Each number is 128 + 24 x the weight over its row's rms, rounded and kept within 0 to 255. Layers, rows and columns count from 0. Numbers have three digits each. The size before them is the row's rms in percent of the matrix's.

# down: layer 7 MLP down (transposed), 768x128, rms 0.0675, rows 262-361, columns 0-63
# up: layer 7 MLP up, 768x128, rms 0.0978, rows 263-362, columns 0-63
down262 102:132127131131114156141139092176130062170103166128149129116094151109138133130142097165104110119101115105124092180133121129158121110105095133085171116156135174145112135138097072087113117097120142
up263 107:136113140104114128155125115161162141108144130124146104093090092122108108146182081142121120139096111131134092121123167152103103176107108155117140109143128098181126120112182132138120136128135125
down263 092:092097109096147124143112105149152164117179127171153124107118085150132112115107130160115105119128119140121125126132163154080158111091117117107121169158133055114121171133091172125139143109124108
up264 101:146144109131151143204151137111117119108097128097193129142149128120071070153130103100134111147094108117122112137110147179155157128140120105130126146161116125130116139170184165178128144077137145
down264 098:151112122117110156153111072146093171125131160116128098108114122114110145125114126183092114089092085112098142071113136133106148097077135134152140112120119131160125125139157142113113129118122133
up265 107:190154078134089122101134145113122122122130094095157136088137136133107118132127105104096153134145107123132103135081177122128111148138108136152166146149155119153150176145128143134115135123124093
down265 105:120129108113172130123061157118116111141150101108117114143086120182153113094125109170110134125143124145155136137119112133124123154107156093155113159145122149119125120140155081133150130132104153
up266 104:129138158100121106119151120122116122141189071108164142134100148114161140133116151138140093124142135119155150136121155143147147139158098116143117155146135138122121133169105145148126161133080117
down266 105:108116139147148131110118149138126126127166119094160088123142175168154117130100126153144092155119198113157131172136158178149138133145123101077132135152122115137134143151129137124161123180162138
up267 116:131164106112112096150124151110149096153144106069167169097073113117141096132147115103116137153110116151133134140110136109130138189156126130142149149132117142145151124132113162154121155137106141
down267 135:120101129139147132092119153109118117144177171133141140116148110133142132095119103153157105110139115143127121132138210115140106184116145153086118118139084177111134154084095148113128115125134129
up268 086:075158112121156124138149098166118138140113122133136129156153130095128127114106146119142121129070078144174130100123123133141115144185082103139152119131122137085125160114140109181132148096145105
down268 089:188122125139172092148092128138109155092133112106109109123147146150108141150116114097120129113105129101103170133102170135141148086095147136115092101149127122132083119123082119083142143119167129
up269 099:138173125112097102120123093096130140131127139122153127175136090075158101111142156142164115154093125132116159176142112150125095151127119104139099128101148125120169101106159098107107179148121116
down269 094:162125136112174138181113142135178123137172169156117159147118116128177135097129107136102126120131138163113113099146166122168074135126127105112158091078165131141120083134165161154121146106148125
up270 104:104130152119115118188132140116104118101143136075137118174131116108104093104096138118105107114112141119129157141169160082126148132159119149145122145134164138140116159138108119156099139102091138
down270 106:147132122114163112096123122110139117101139125105138099124181118145126115122118126081130141137125097128115104121075136143089079121130145140166123160137155129133118143117064095095148090156125139
up271 093:136115095097127136135166113150131097109104128089112140120107109132137145141149142127109124147091127135150180147171147144130124160138062098162161105106096142125105183115138086145090110118116123
down271 099:145136145174156125153147163137145088097114120123089154132137131100106137119134157118132118136105138126145125142135083135105136121103123100133139133127109165101140148140158078107148122108147116
up272 103:147144131130098103087125094101115149138184127100126150106112105161161145115128143073120138137094133110116154131159167117145159126162103066110122112117120066151154106154145104142124181097121130
down272 096:115192149112151094107095109135098097114119121155149110138116130120118139157112127121109145094090110086148116108125145152150122146123142131109126118086125149152160195069102124146098112148143121
up273 095:097133075108120180131132111129156110094121164138114193130108096127116141103172132104119100170099105133136119131128134175170123110172157077190130181092112128162147129131121118131132106135121085
down273 091:147153122110112136147164147139145100080132110127112125132126155116102093156077155135122097127139126126094136135118126103135122104117127146163152117164097132133109137123151078122161095124112121
up274 097:128176163107119107146169125136161161145148098093142146157121120104117130172122099125161097121118132131119162188147129115150108138132108109129069138155123125197107125122163137162102136106105127
down274 095:161168106132135166121123140115132114124162121132131130119120100072124143141144153077101132130086120127110127121117076129152146118101142133134100136156122122141087130163142130142147132137141107
up275 110:130151147107100105125126102145130102095135149114147123126121105130113140163109107127089101188136106144144126146148149074174111134170097132162151150143142130154147134112158128136131129133101138
down275 113:092123172138155166106156143125161145117162097101161125135148125133121123168094144108140140138110080150156095137124089159158138114107122125150145150151135140151114112117102115062089114140123143
up276 096:139129120138107166124126091115095112106093117113112099153125099149152086117138147148104118164118148133157083096115106162141128144173138137149103146181150135133156108104109099152112153107099094
down276 103:124090152087096121136144160143155125140124130156107128134069185161129160110117113169135100123149138135123126104078144145130121123070147132152127130099106104116100124124129117126148109154109125
up277 106:114124126077099069135138142118129125159126143137151136124087091136088118123146129159061126138142148126136121112131145116127076125172138144159133150142119137182137122171182127174071114091103122
down277 114:154147154145145125119084140131121140113115085107114146145130102173136178114116109163135166111130113151115139142095079114083124113146154160093118189152135112119117158087092151138105136171090125
up278 108:148128117156155112149142115124153079109151131096095126127081121151081141151156149120125129185109118149129125119133113126126139121130116135116121154168159128109105116124095126143096172138124153
down278 118:122140102183169135074126118135124107111081133115122093132138120121126093140069132125124125112138107075153098155175122151150121136101137128102155153141120149129142143149138156139129125129151121
up279 100:123111139123136118169105146110121115142116115133141112113133115087129079087146126118129117111103112132174156151112138132088114142145087139186181166133130086133138135139166112163108132116133113
down279 101:115109141109116135158071143100131108181100118107084113136087114119129155138159124144138175152155101112084138109109113166108125137151149165189118142113106119160116144145127095118103169111111150
up280 094:090113142114135148122136089110123146104137117085110093173151117152171125116141135113122126140109127181141112144109127094126105146156103145168155131146118120130171156174134130113146122109135093
down280 092:107145154116182115117115129123156107128111152120154127152102152121108101160118158109127104113177119096130163100146117145156146141154180132146099120105136122121112135124154154117079161129099134
up281 091:126119146114136108097123125118144122127133125082138113159129111119114105140151109143143133134146166155107138096110187142102137086155084095168152124144168112139115130178106131138093158106130109
down281 086:121097137147123124179184126152103135127115155118110158117154145101127132130110099153168150108063110122099127162135137139141098138146096123134121124145137160093147109111160098139110120128098163
up282 104:117135157114118118123123122181105187138138111104125164086128140148167143126138101096120114098124139139108167124121156101126113133155117087112153123138136133187114119163150141131115141096131095
down282 097:108157118136131122088122130079131143111125167133094157148143157136126102161122092112150086126144134134134119185141147110126107115083179092120135131148121147133130081141133115120101096122119132
up283 110:159121103114117151157142109172120138128131123130156140153128128064121106143163116127100139186120092117117106126138149174088140156142114170109157098149159116155137112131128082146115122086109093
down283 110:156098110185145157137093161063142150103164111133132130142151116115132158120130179121152160124113148140152141134126126105098132139170142122168103128130155093083152077130174100117115129112154135
up284 100:129146113120145109143163126129114109118201116117132168153122100133132088157130093145174114126135123152157186149109095085126154123144174149095154122162164092132119097101121132103123122098121127
down284 098:178086148158139113156146150149138104117130098140134140127102154107101104112131118128138149130143124126111162167119110131165149133143155133145140125065146147088117091138107131098147089111125177
up285 104:178147132123079149186115117166118125095142114113130130119118114097146124140186119131076127127116113134126096135110116105121116145140090116202168136121135117133113152130143070142155133110107105
down285 096:120126114135121136118111113126109139152146083081123160131125110119097108147113138119106163134162130098111160113120106138177160107086161135150102150154150126102112098112128179097143112109139132
up286 093:096102106133103121136127099111096127129125093096168117131123141091143101131144191132133136151122132130136140105139159111138087161118093143126171099143136151138161137132094105159098153091084135
down286 101:125148112124146153137131204119137070123121142134136162126146111100134161130121086117155107066139145075127151113141159117143165118117148099139118116176153139130143062143131112061118113160142147
up287 098:132148063135126100118132120130154128119111098126133129134120123099140110131139151130151093139104088147103089126107121131110111112133107134193125130164154103097091129110139141158131164149077068
down287 087:143116102188116094119123127126107136133143124110147154110118121111170102061168147157106095128097133092116109174142116104146128149130127181120148145126117128147151155080147141141132107123123174
up288 106:119140138165107151116129113144165131114113113088143095121127063172184133175147120108137155164094123119141159190160110113120139145117131128125165149119125112102115124170140108140121118120107090
down288 110:138104139136111137099094133101145128136076138161088054150143132112115166182205130106137128113132117132143124182122155139114134163135138120128137123155153121178108107173119138115162155129145104
up289 088:166140091135133136158175169165137112103124151113137101131126147141141109196130140127145127153104088122109126111175130149093162107118114142120115139161140043134071141100137141088128168132122136
down289 080:152148096112153166106100105120139201131117140117165103088126191132149126121094142124161181151118105162122126120086108139139133137123159103117110126100133135105108121146105123100121137166096149
up290 112:143126108120068093127129113122152119121152141113151149110107102129156129119123154107119128120081094140130156129100102167176171130136151108174155136122146088113126156157103086129127159130114136
down290 113:151120167117201135132124164123098131124088100111132117136161150160088089144131154093154128130136137130094144121127197142132123138127118098096116167109119095134114105151207132146115131084139122
up291 102:117134123129127171104156157175153129153109092084102165101141107159137122127087091142120078134114129112177148152108141105104112147141100121137157150141154127158138154103112128106128127134092101
down291 104:074129132153168106135114117116102150108157154110118170121158118132150130114128134111111120128142121145132106105132119081122147183074136091129115188137118119130110119118116177123139151148160152
up292 089:144113154115127130164137128176109161136113119100137127156084089123124123142149138124110107151102117120147131097106142140120094130123107097131152099144153147103124128131140142128161174102125085
down292 093:115126114129173119139119126113138128173185134102130168096104155144117116117075123154143176132122159092119145139162118156170153079113127137136075131133147124117099099181128120158092135114144127
up293 109:140144128108122070141169092154137109114167131115152134148067105156157102156137139152114141123112132111155110104146169137106131102145113117129137150142127105157096143126142123135114103083095083
down293 101:130148097113130162100122131143102151122135170082111157139092164130142172124150143131095177151106126064128146142148113163129145158131094123087106159120103136123127123129144111089173085129130126
up294 099:144158129105115090128112139138135137133163096108132127158133095120091106140126129160140139157108129110140112140084118162134187103156099089113108145129153168098102137109118092139080162129090100
down294 107:104099127184148101136130121135154151139119120154118120142148124135086125088090133130124123158151174133104158092095109173132103119112138133104141108088127141115135141167174169133137107125156138
up295 093:137130121117152102110156102120097112088113131152158110140120123110111115106122115091110156106096079161123123117114168103142138118141103118081103146108109103114170118117136148168092137149169121
down295 087:121097117146176150132116173129100106119150111159122092132168125116118130118083112126133163077141143102176151133135127157121162127133169093139127136151133127095135129095095117109147107157096109
up296 108:162149103096144151134111113136134134099129144131118192133142078097123115125173144122116135146142145142120128123119131136139082102137089085156145136152180116118166161105154116102105124098116112
down296 101:122121062089142068131115133137147108131163177116166118077143105156102128117137109161087136126156115101105130142148102110135159121119158158140116157133124127144115127130114132091128113119118108
up297 084:117162153100108163113130139173105137069109145117125159141103130132110135097149125149086083159056132149131168104168156137147155143164100145112147119116135095149088108163134148169114164096138136
down297 087:153136175191128145145110116113139120160148109151139081091104128085112151129120116139156099101152088120172119094109116145122140111139137175158090168110112139124140134163139121059093091113149119
up298 116:121153122155106070145140121111109092127126140135106121125131122108170135148110139111067137163111143152152113154105152097103095146138086140141171125173105129194127150134143123175105143111096126
down298 124:115131152164141148100110144144138116143110115142119169093116148136110165148115130143132155152083120160143130126114105155128111125144154120158141119117158131148110115134171089128139104159108137
up299 110:138133129131123054126147105178107142132143103090116160119098101122104123150122130119111106121082111099144167142131134163151112104132135086110149144106174070112151128118150102130134128144143130
down299 092:136183137132088120086104149110101145141125135105135091115124099138089148109107154156118127106132136091135118160131123104102133112117145112107149156126162123120136170109146159132120157130085152
up300 116:162136122124142144118155094140149135098124104112128143135153152165131104129145116137083119118152102108155125154112154101147136155164129122142127134162123100140112123118156154126088140127116132
down300 117:136080176094111149137114143160132150115123108153106118129129161128124148113127110117107137107150088118120149106110084108131147131156118124152160104103150094146156135116120112076123164140141137
up301 088:124138113109158085130149148166162133112177102123161159115090130140146116113110095096103127113136139123115154179139113143131140110146144103102157138129175124156113145126119119124141153096085116
down301 086:073078172123164109130097126139121189131146132125140101137157144142120155140116137169097122122134113096163149136125170132123160110093121155127098149130085155150119162183111116120138101124117123
up302 079:107122116103094100127138083139145115063103130138130135142110141146135120117101102079128119136104110119111138124116177137157139144160124147141104143130145127115118102157109138126117148126127131
down302 075:122124119143148159131125143117124101134179101098122151126145142147088080144072137109137155169162130144130134138114131164094120126147108135129139152136110112109148146082137109160153148145096135
up303 101:175162109080113094092148106161141150123116137135146161099152110103103109141170147151144108104113131094146138157103116130163170115140137114172128130147207117115137115154131148142098156112127106
down303 093:130140135150126140105145098120109136104094131135101159158160128117119166119080097124106068109096127132108115086129145090099167082088109117106109141106089121127136128149114113148097124134143131
up304 098:132109119128101170154158142114115117115133128124102140138096122124138133142160116134144105151179115143152138094129171110153084138106105139137145100167135129166120128149123157115146142134044105
down304 110:170088125146152132148143142115107148106124167152118151160089120143151099147140152107141105103147133120138104110158107104109129124096109102125125102081166116126158153134117162173148081126133135
up305 104:164164109109098103136151115157117088104113121144156132097158112131127103122135105161167111153133112115138165105108171116103072134140059142139147119105094163156138146102138072126143124130081119
down305 111:162070160142102095066178113137123174123139141112099157106123158162149157094160161103136144149144127105150123095141088110098142110102126135137078123122121110132128144122117143112156117135154102
up306 090:127165142164151113177133154127100137149105148118136132116082085102137104121170127149092119145128095117138097147147119106131089163152065109127101081157133139146144168111133149139093112120127153
down306 084:105149142085181111145133142148104141109094136130132150168139120083095135142087127107101102157159161127106147143126102172127129114140163104120096120072100155105128080136097142118137125147120140
up307 089:141134103119126109147107152107166126102141112102166166193122099118117141159165181106149125125116112113133158149111121119161128100112095138149131120140146152098141103155147147143092127132155118
down307 090:153135129129113107138128110148050154148116173114116103121111107134105130158118136147077096093161105129073160114134095099120114126103140108132128138116104130134144106149111149144188091119140124
up308 102:180149162138103136101121126101091112098148130096136139143102082129188106145151121126160185149108097137166111142181141171129163161112128156137156136126142125127139174131139110117106091092113120
down308 102:124124138135129114163119143119112108127119143146151126105107154105129154143172149135150130148138101104160134136146143101128170156111118119112129139145100160118140147156144131130132120163147137
up309 099:129121135110086098151131132150189101142146116131090124151143100130123094116105138120130138190134094150178102120123128121134102123168109143138145097109150129117123088105158136151121118132128111
down309 101:110109167116174130135101147099098171124084118151116151099129110163143100113109088167120105139140099125126128122174104150115177106114108169143139114157122123142143127110131173140170135105124127
up310 097:088133135154116154191142134129103130154155155080155166079104119162129121159144147146121149169159153131137144164159161139121101133126133113123148128128134154139093188111140116119119156137088100
down310 104:135163143163123141066098138121164110125121163149104130139121152135116153110114126113164051095124127156117151136139060072140117163087115142133129097144134142098153079154087136156133119156152147
up311 100:116117111076133152127160128080163105110139133138153115164134143173100119139132115095145098140144083143152108102150159115115111104165099123116109156164110109143107124164091156155127166148121117
down311 095:099155100111143138140129104139122124162087178100129124119119174113088125083145121146198097126159103162116099077129146093123130130135096087133121159171111162148118099100101108127083105174118123
up312 108:154129121095132133134139126168166129159115086122105124114139149152103181119135140143158089172120116122107109168127133075119131104160095109152107133118154122114122137143125127121118131124125110
down312 091:142112125109100146154086117108131128132110170147087118128159123098108159110128138101140148156110099113143101117105122145100149123053172097125172111156113125156139131158117132153167150125163138
up313 090:150151141108146094109125098128101178134114127112158145135139123130123103140108118151118134156124133134111103141127120153129074153128089109156182121169135110122070171130139169122098125117094130
down313 102:140140138162149170107111175087099109140128144158105126114167129127166150145111099076113139092114177116138131086119094115117093136151167111118126067116108138106118082162093098108130096164130149
up314 095:139144091080090084157102100138102118149148134121124140163106122127146150133120126147124142146128116089154122097103125132117061131126076109132141096151158091126127123154155088126184162082135127
down314 093:082112137110141114142117186109172109148107205143127145125117116091155117100166169154097168151126121120101088142113114104096136121100123155142094145136126158123122135161098120122129107126148152
up315 106:122188081133078126146131116127180088122133147104165140127145121119139114129124086100100115154119093147120128129130128140103116117136131080159135178129126163124091074168119135143128150094125140
down315 109:103144135107101141124149122161131091130129116126147145089138163116121158162112144101154128136146072135148143148153107106181156165107138087116126146147142143133150095111128124151160096151137122
up316 088:155151108140142127162163135148128114137108124164113153154138130161064120148115144158134122125089087127131146158165150096102155152115115111126148116110138100129089110177125128190163144153162149
down316 089:118099113151174166125104125126153121131122145151135120118170137126138135073091139113162160141141122091131145121172104134134125118081158170183139106140109120119155142133097112104131173135113125
up317 093:145116127127140102102154131116142132133149136109133140155104133191161096083151166102120162147149107098183133107154190109125089129131096083128111131172144096106107141144129100115132176126128120
down317 095:077089124158054109137123140125166144138095146148080120110132090120123101116138131103125101113122169156139129140145141134137114127091138132108118096097106117096136138132109139095141123155159149
up318 097:109141163143140149147116125131136172112125141106168151171093117147171150173154121133110131141172087116107115121140120110138149168169078119135132130113136133124148161096150143152151138126093081
down318 088:111135162100111096145144123102076105091099113157113133121114134119114152153154129129120114104081167128082147112144066088134122127165120175125117147116149096130139100086119148151141128128113110
up319 091:133149115092081121118140119116138129114143125131099145095136113134076130126149169163141144142091112110138080134189151131125165095169120100165127133125149117148095128193171158111106119131124092
down319 095:167116127143139154168146147137142113159166073142151149123138159141137105120167126081097061141128151163143121143114145144132106130118119150088100147099121142127125121130111129141130154135157157
up320 094:131145094121107090143136117120106151130130100130131127154136100127175155139138145113128120199121105134119130154191116169083124192133121138116148139131136121154159116115163119141105106143138111
down320 090:103176109152117102111116110125135111109121087158129159103112159100073140082119091129182142080132119141127113112119124147191106107130149135055134173111140114139123146102108165135112122116137130
up321 093:117137148108161071182138096110159119132106128119161135130148119130085083170125129127136138161115087106102093131107152104155142140126131083161162135127131146129144119162101179146123119130135108
down321 090:134134130152176127083129146130103114112167118155093126100178151138131140155161102099161114146098157121142125159096089137121148117092151151138090129120110143110071115145126106161111165131152155
up322 100:084115137139122114128136128086144135117107128049120113132117099113155099107094130139118089158118113134147074118147120116145128141133085150120140145142128122163136127111136151188112163126103145
down322 096:094135111125191106089161110149137135151111119158105106113137125157116131132133153089149163103136132120116141121091151113132128151154075116082120148116143131126137117111130132132114135175146146
up323 116:138155101114120119134137125167129123123157121068173174134121088158122151122165123153124100148141103134158091145094138129125095181172117138108179154149131110151190154106139156154121149106105151
down323 116:145096087176104122128124114132114110130118138134144111188122161176154134143123138138125100145139143122143165095120132117112105192121135089118134152131153114110106146164138106135150100137157134
up324 084:163156053111116086121145116100107142141076098118108127152122077156122142126113139188131135157110151141122156139140173146148138135126096144141176146077144125139100107159134137096135147109128128
down324 088:172150142134194128087149141102105145114163148152103095149186143131114115108108112116138105132092130171092137123093117099111134126088153138130098110164112117137103135139127121129167136162155123
up325 097:170105101096120158132134086109172142106160114094114138157150121138176134129111127083152106107105122125139127132138137151160160157122110085108134137134133101118093140120205113169090156138116107
down325 091:101107136127170115124101111126116141108102148114147134132113147148099131096163112145145139123144148107119138189124133095132132112088162110136111109134103082124118140150156135109126121109117141
up326 107:153145142110104086158105161138171152082177095130113107104124112132127116148136122146142095091130125156156169136120147112079099150121144142161145136151124120147143150136111148170123166084107099
down326 101:107110122148125120143127107128146165141115159140113141130101142158122155135108115109128109101156129088115103124086123121097156127120147159121147103127117107120100139160101136141178115139129105
up327 096:164170082123082142135115137168145141135117130121120136076089130147110156162093119182104115179113142085129101150139141127127127103133135124154102144105130146113142129153120141149152133119085122
down327 091:125118148162110133117111114126126117106131122150160143112134156110133182108129123143142161100131151159142112146102104174155126124080183079129140099109136129134126108104162091114114144178098134
up328 094:190118115111081131137117099088168095104160119093156154146135103135116083149121132147143069157110122126142121136061175167134147145119137149166144138091134162132180141197146137115111159108118107
down328 093:102115108150140139157141153173102117110150140162109137126133164138159157122088110124085134107124120117148133139131083130143125164094114131078113137108113130134114131103116100106115106120140144
up329 106:165130111089135150135148131100132095146153089131119143122099116153128137118103124132142116157150122119126148132094152153137112106158130085149149099159197129116142153149118097149145124113103136
down329 100:133143140112114106087168110134111190132119119134153135160136156089131143155098104099130096082141142119134111153133085118115125147115118151149121114128131112097122135154150146147161102130104103
up330 093:102150144131158132120124099132142090130142110127145137156077134148139101096159125123146129124142134116120149101170110129150145133131106100132119106086137181143125103153102111131129135179124127
down330 092:121098139086118109111144149156140127154126141111147086110175117087127144160083158128099102150145148150100133131108120109103098132107106086125152167155124126150121153121121139140139093099136100
up331 083:118137108131144127140148134119081114105174115141168144129135133118124117128150095108097113129115112112105167158115119144135136110157122100114149158114125100096101091133139131177129140130085121
down331 078:060106122143108127148125155114125162126126146111100109119137134124121158087087121140111145128140125145135088120136125120119098087127149136152088156112121165130134137123105151104184167136095183
up332 105:136157119134104115127125119134124090150096102091096157162112147094135138101140145142145117125137142167170125137126087123142118201149133155130114110122111152134159094129151125153089138135097135
down332 108:115166124151133147140122103096160081173106190169121168141157101125160104074148127128091174129116169094096162141156143121089107134119126123125134112135148112140111102117079128122117131142154132
up333 084:191137152132093117138115072124141105137115147105138122144128122120181089114160144122128114132140115189134143106146163079107111158125132107126116120126155120141189125123167115115108164113133143
down333 090:104086167163142160108126152151113149145120132132143135124152176110150156123091159126119116118144189132081157122133091170145104143090175102155113110093119132145090101145095118124140122138114128
up334 116:167153116143104115162120120156106166134121110115155143107148122141155135142137099161087111176120091165111150126146134117078151146134094142120138128139147098152111139158137124150137123130056121
down334 111:149124142095133135091138107160155136113092118117155125136070145138116115127132100159082161128111093113102117091166108164099190101152115141178156142106114137082125167111137135130157117124136148
up335 099:151146170085122093119128121150154155093113116096148150163118117106115170154139101108112153088114103145172122138097142139156102105135101143104095137147141086116157158106148115119126149110133094
down335 095:142151131105152128128145091153108126127110132135116094128112112143137102111170122173084127143121145135140074112172128095106140129146164161137083112116137099156133183112137131112169099152119109
up336 094:132129059104175140130113104117147103118122120122115107150126130141132147096190110127081113131125128130119115103149169119128113144123120136141109104137170120145133116140148150113114170106122112
down336 097:107156164162143119124127155130109097113122126105151146121123141107129137133090064095146107132149138136099087154076139105143108121106099103137124077159079104143087125117161126127130114167196149
up337 093:142162123123126154131131103148138105117125115145114131077113115145116115123122103132122103146135112125119090116132113144188092155113041112123161173141152158153145127106151125185141144096114139
down337 096:111148180132118083164055132147100142104153091121122127133152107134143126081155139139098128113177129128120125072118099120109128157084118126143120147093128119099136157115132127153163111139133145
up338 089:117127166122141127143153136165110166110178087078130160093108112148124109151137143156145137126130137115147138169153138116119149154153137163145101132129177146141167113134124147145110135153078142
down338 089:103146103150146152041096122106114117125138167128100134102148149141130130086107144156128111102147106114097141106111124104168161121138089116127095100129096133101171118163113159105075117160118106
up339 090:153119143111094101150132139138089102133154119130158126147107082152097133114129160100138168164121123174126112113104115141090102105149109120122162161197164104086146136099120121120101119085088080
down339 089:124125120075144148142151124133147149116145121126122087086148130114103114134119145091137122075125155112131161121117094117136154105133117162127133112128122134135120079095087124115090133145171133
up340 100:160117119131137123169161139163159119118136118140123129156105112099187068142119127147096099138145097147163163161139160144124096167106144179166122097136132131106146109099114097128115148156115104
down340 106:156110116130079083115100105118160110118151156142151126119123116138116108111149131115181135137129141148082093110169146096136093132104107116114135178091128127130139136156137163165148111121178163
up341 104:154147121086135134147129082170118170098135130120158139095080128149099134135127111120097060133110118133115137105139130126116143123137069108169159147140139134121133119141149131125152111056111120
down341 114:137120161133151072144095109130149146165171166132139168152099119105166094114168153143095124105110136141109165104138138124107149121118129138122128117110176094125132146110108163116098155116138121
up342 108:116153149093112137175121123091184114112117136094118099101105140145133126137136130123081111175134071129124116113142105101134136142153105104157135127159114087132129151163180128162107135123112117
down342 108:127140107123107125088100112107095109122158087146087110115121097141085157105147130121151154127136102107137129094162121130158107119084128143154110138164130135093139164152111138143159171103106136
up343 104:113163131112129121091126138107182104083134139130116130117132092118136140119129105121152125149164106132135166110124137158143121121152123068132195152090151143115129065152141130159125121099107117
down343 102:133151137165133153106148158117137112111116135113123138127131107124077078152104145120107119103106091159145162092153117121088127184154121142143095160137102142126152138111077165142094090146080139
up344 096:133150092134109107151146090157136124161140128109106140135121122135112092141130207144137077116149099157115168102128103117162083125107095146100109111119151122153104120129125141133157126111141127
down344 091:126105154085175105096131123116114173139126143176115101116105093121114125122111134143157158127116135155117132113120138093101138085104133170151126101137097123122125124120138135112107134113143186
up345 102:154140110136087163183143136125155129104126122095097152111099146134141106148154139121111124130099107116172145133133119070118119109124136149147179084157138106122094099166148152138127101134129152
down345 096:079155135121139078123133131137154113139111103133129145147153101146133138100107086134131137120157058103148102156111113162130119117105093097154130145141137111140140138116083127118136102164131113
up346 105:143137157106108116125163140144085115082143094108166154149122106148163148102160084184067140118111104116150134128157135138115156156144114132134175123120128127112103139132127095129063132138128115
down346 103:100121098126156092159146140092135161125095105132153136134109120137121156145145123093094129088072119138101085111162113122134090089130145157112142139118161113121101194153124085151129140110153123
up347 095:102125138103105135157147122111092092103187150114119113150145134113142147121107120111123110130123105151132155148156137187180135136137117124121200165117120166105138134105108121143135130141122073
down347 088:135105127161174131091102149104140137128120139142111064119092136138105103095140117102161129127130147117149129149142112148123138128112180114148074127166126113154083144136143125090111147157154181
up348 094:135158125109145147105110143110137149144156089132144147106111134143133093130142124139117144135117111160147110112131156175107124113136114119139109108121117132122128160115072131169093117141075095
down348 090:112157152130128146074096124117099160104112113177156102137099123144120156163147152100156123131149123149122165078100090168134118134100142144141181157101113137097123156135115135123114093102124094
up349 110:105132147159118145140139097160151177111106145098186153122161128099106080110174097118105142114115087152137122127151163129098092176099106129140142111136112113132115125128096138127112175136097117
down349 102:118158126146065148109112131116115128148097136129114105118156123100106127097135119120187079127153123135125107124097133118117128114088125117137141092148137115160118162124136106136161094114109115
up350 087:096122081133150164088184174114113185130127127151096130132151132124115155137121110095158103121109082147124167152127102133150151088161140133155111121091127104130112092150099160112113130127124106
down350 112:148107164125085096185099108126165077144140122105169099107102145139158106102138142176088152128170161132125096149100153116133094160113115123099132147156126159122159164118143117150146122136128167
up351 108:114136120103117124124141120117116166116127123139126111129100123096117115104135129108155100109124094136132153114136120132110120174123067103144129064175119141130143138112171134185099138149137087
down351 102:118179144067145129137102097129093174125092104090140135099112163112150167100121121132132111117139110107080135160141096138084114090112124125100146113161111147126131106112130194151131175140132099
up352 099:123142128129129153116125098135130081129127072132184127154090150144123096118143135135105121122129104144096122091184165141198098180140117118148133116196175135160160125143121128158152136082084151
down352 104:136117147112137100141104188115118132128181144109116138134122115104164124134143145154142119132090152120133161101110099158099147112092137120118144127128139119092081178152124139120145165128158149
up353 092:143170117092117135098164130186114048171183149106145146152128143122133150115173133101098107107102115100124109138139143151155148102095128133149140167116172132132123148133132175132110136133131095
down353 076:122111104145152175133154178095150145158114129149126094152111151111111143106134140145114119130111183172096106134141082128089106147123137147110130115129134140113134121096143149117121140077145158
up354 113:135133141121134099093142104138127131125133115100140123150065104152118127171100172127066128092138105170111122151129126140119110136122097102141133121137158139106164106149161114140122085087161127
down354 121:113111142096145155161121166151148147144120159118155100113146172140121097141139134121071174162148132130187108196175152140134106113146117091163128065122182122114155109111116106118117106150145117
up355 109:082158115120090124101152124136136134158126074128169126147149096113087129135102132116129112158118117154158165132122085144133116106153096126141119114128128135139146172151150122186079147107128106
down355 099:151093136164080095102099127104114104135125117153132128103100119138134054099079123124109142137127164134092140099115076137117111115156089119140154113111121096134127154202151179107093121103132164
up356 080:112123139116103101142155139157124124170119126112111125120076131155142117126092180084105161150122110148105106104157096175152127107126149095096125121160131126118121141123147122133136132109159114
down356 093:170154133140121139117142124137134137100090169164119075162160102141164164102110101168147101120109116134102109120100130111092165116124139163166105103101144161112108122090113144142104153131136164
up357 110:157124084099132099173123171112105139143124122120136138118092107120170143139134140143132138159130111158152112179159143089134089123168102099112174099127159154131109123132144106135121167140106148
down357 116:121124144153130129108125142132087142146122138135088121125163135162150113112116178177118143130118168113142074164076151160111100127133120093096142135142106148134131141107172115092130126175122110
up358 108:138141134111144142150151108146115097154127098156103158083100115153184133130150176148119131160124100178167116126128139162083142160102119119130149098167133132145161117126157143152122111157099094
down358 099:150112150134132166130155100123089122162108138163107126093150129119120089135155124154130099075130151135151144129092113161086139135124115104144118139125127137158125128135117138158113122156122131
up359 107:115121094104142143095141141135084093164160090115158143152127120145153073155168132161111128099122089133177106157120123133158113114158118138137117123155130121124159110113145105113085170100111108
down359 117:097109146084084134140082120129099124146158126080125147135092110121106093112143123180118130111146126143106139134123134159143135080158132074106156146135140109156127159110132100164113117126100117
up360 097:098117111115125104106159103143087156147124127119161131162120164160130076127151114131132123125115065141145121141170121127092109105149083150145159119144116141162118105121141131125142135110112131
down360 091:084124073108126088123087121124080174097134144150111109160104127126115131088164091105158137094142117131143105141148086150135110099090108127122092139131127156132114143103157117136151141104139189
up361 098:105168127153115098143163128150148140163142093129133139122100115098145109166149144115125147118104124132154106135183089134099156118146079083115152108108119148102151097132187084121102113118122124
down361 093:129166131135132126102068149151112134145131120121061121157099117079130118136107133138142135125142155146094183100113087098104126113101176103105135173127089160114099138148136155109147117150134115
up362 102:095144167106128115098135105143153113098113120160131145147153133165171118164119092105093098175133099148165135111127152119174147139138082116178097173135114154092137147144103135130116161149136136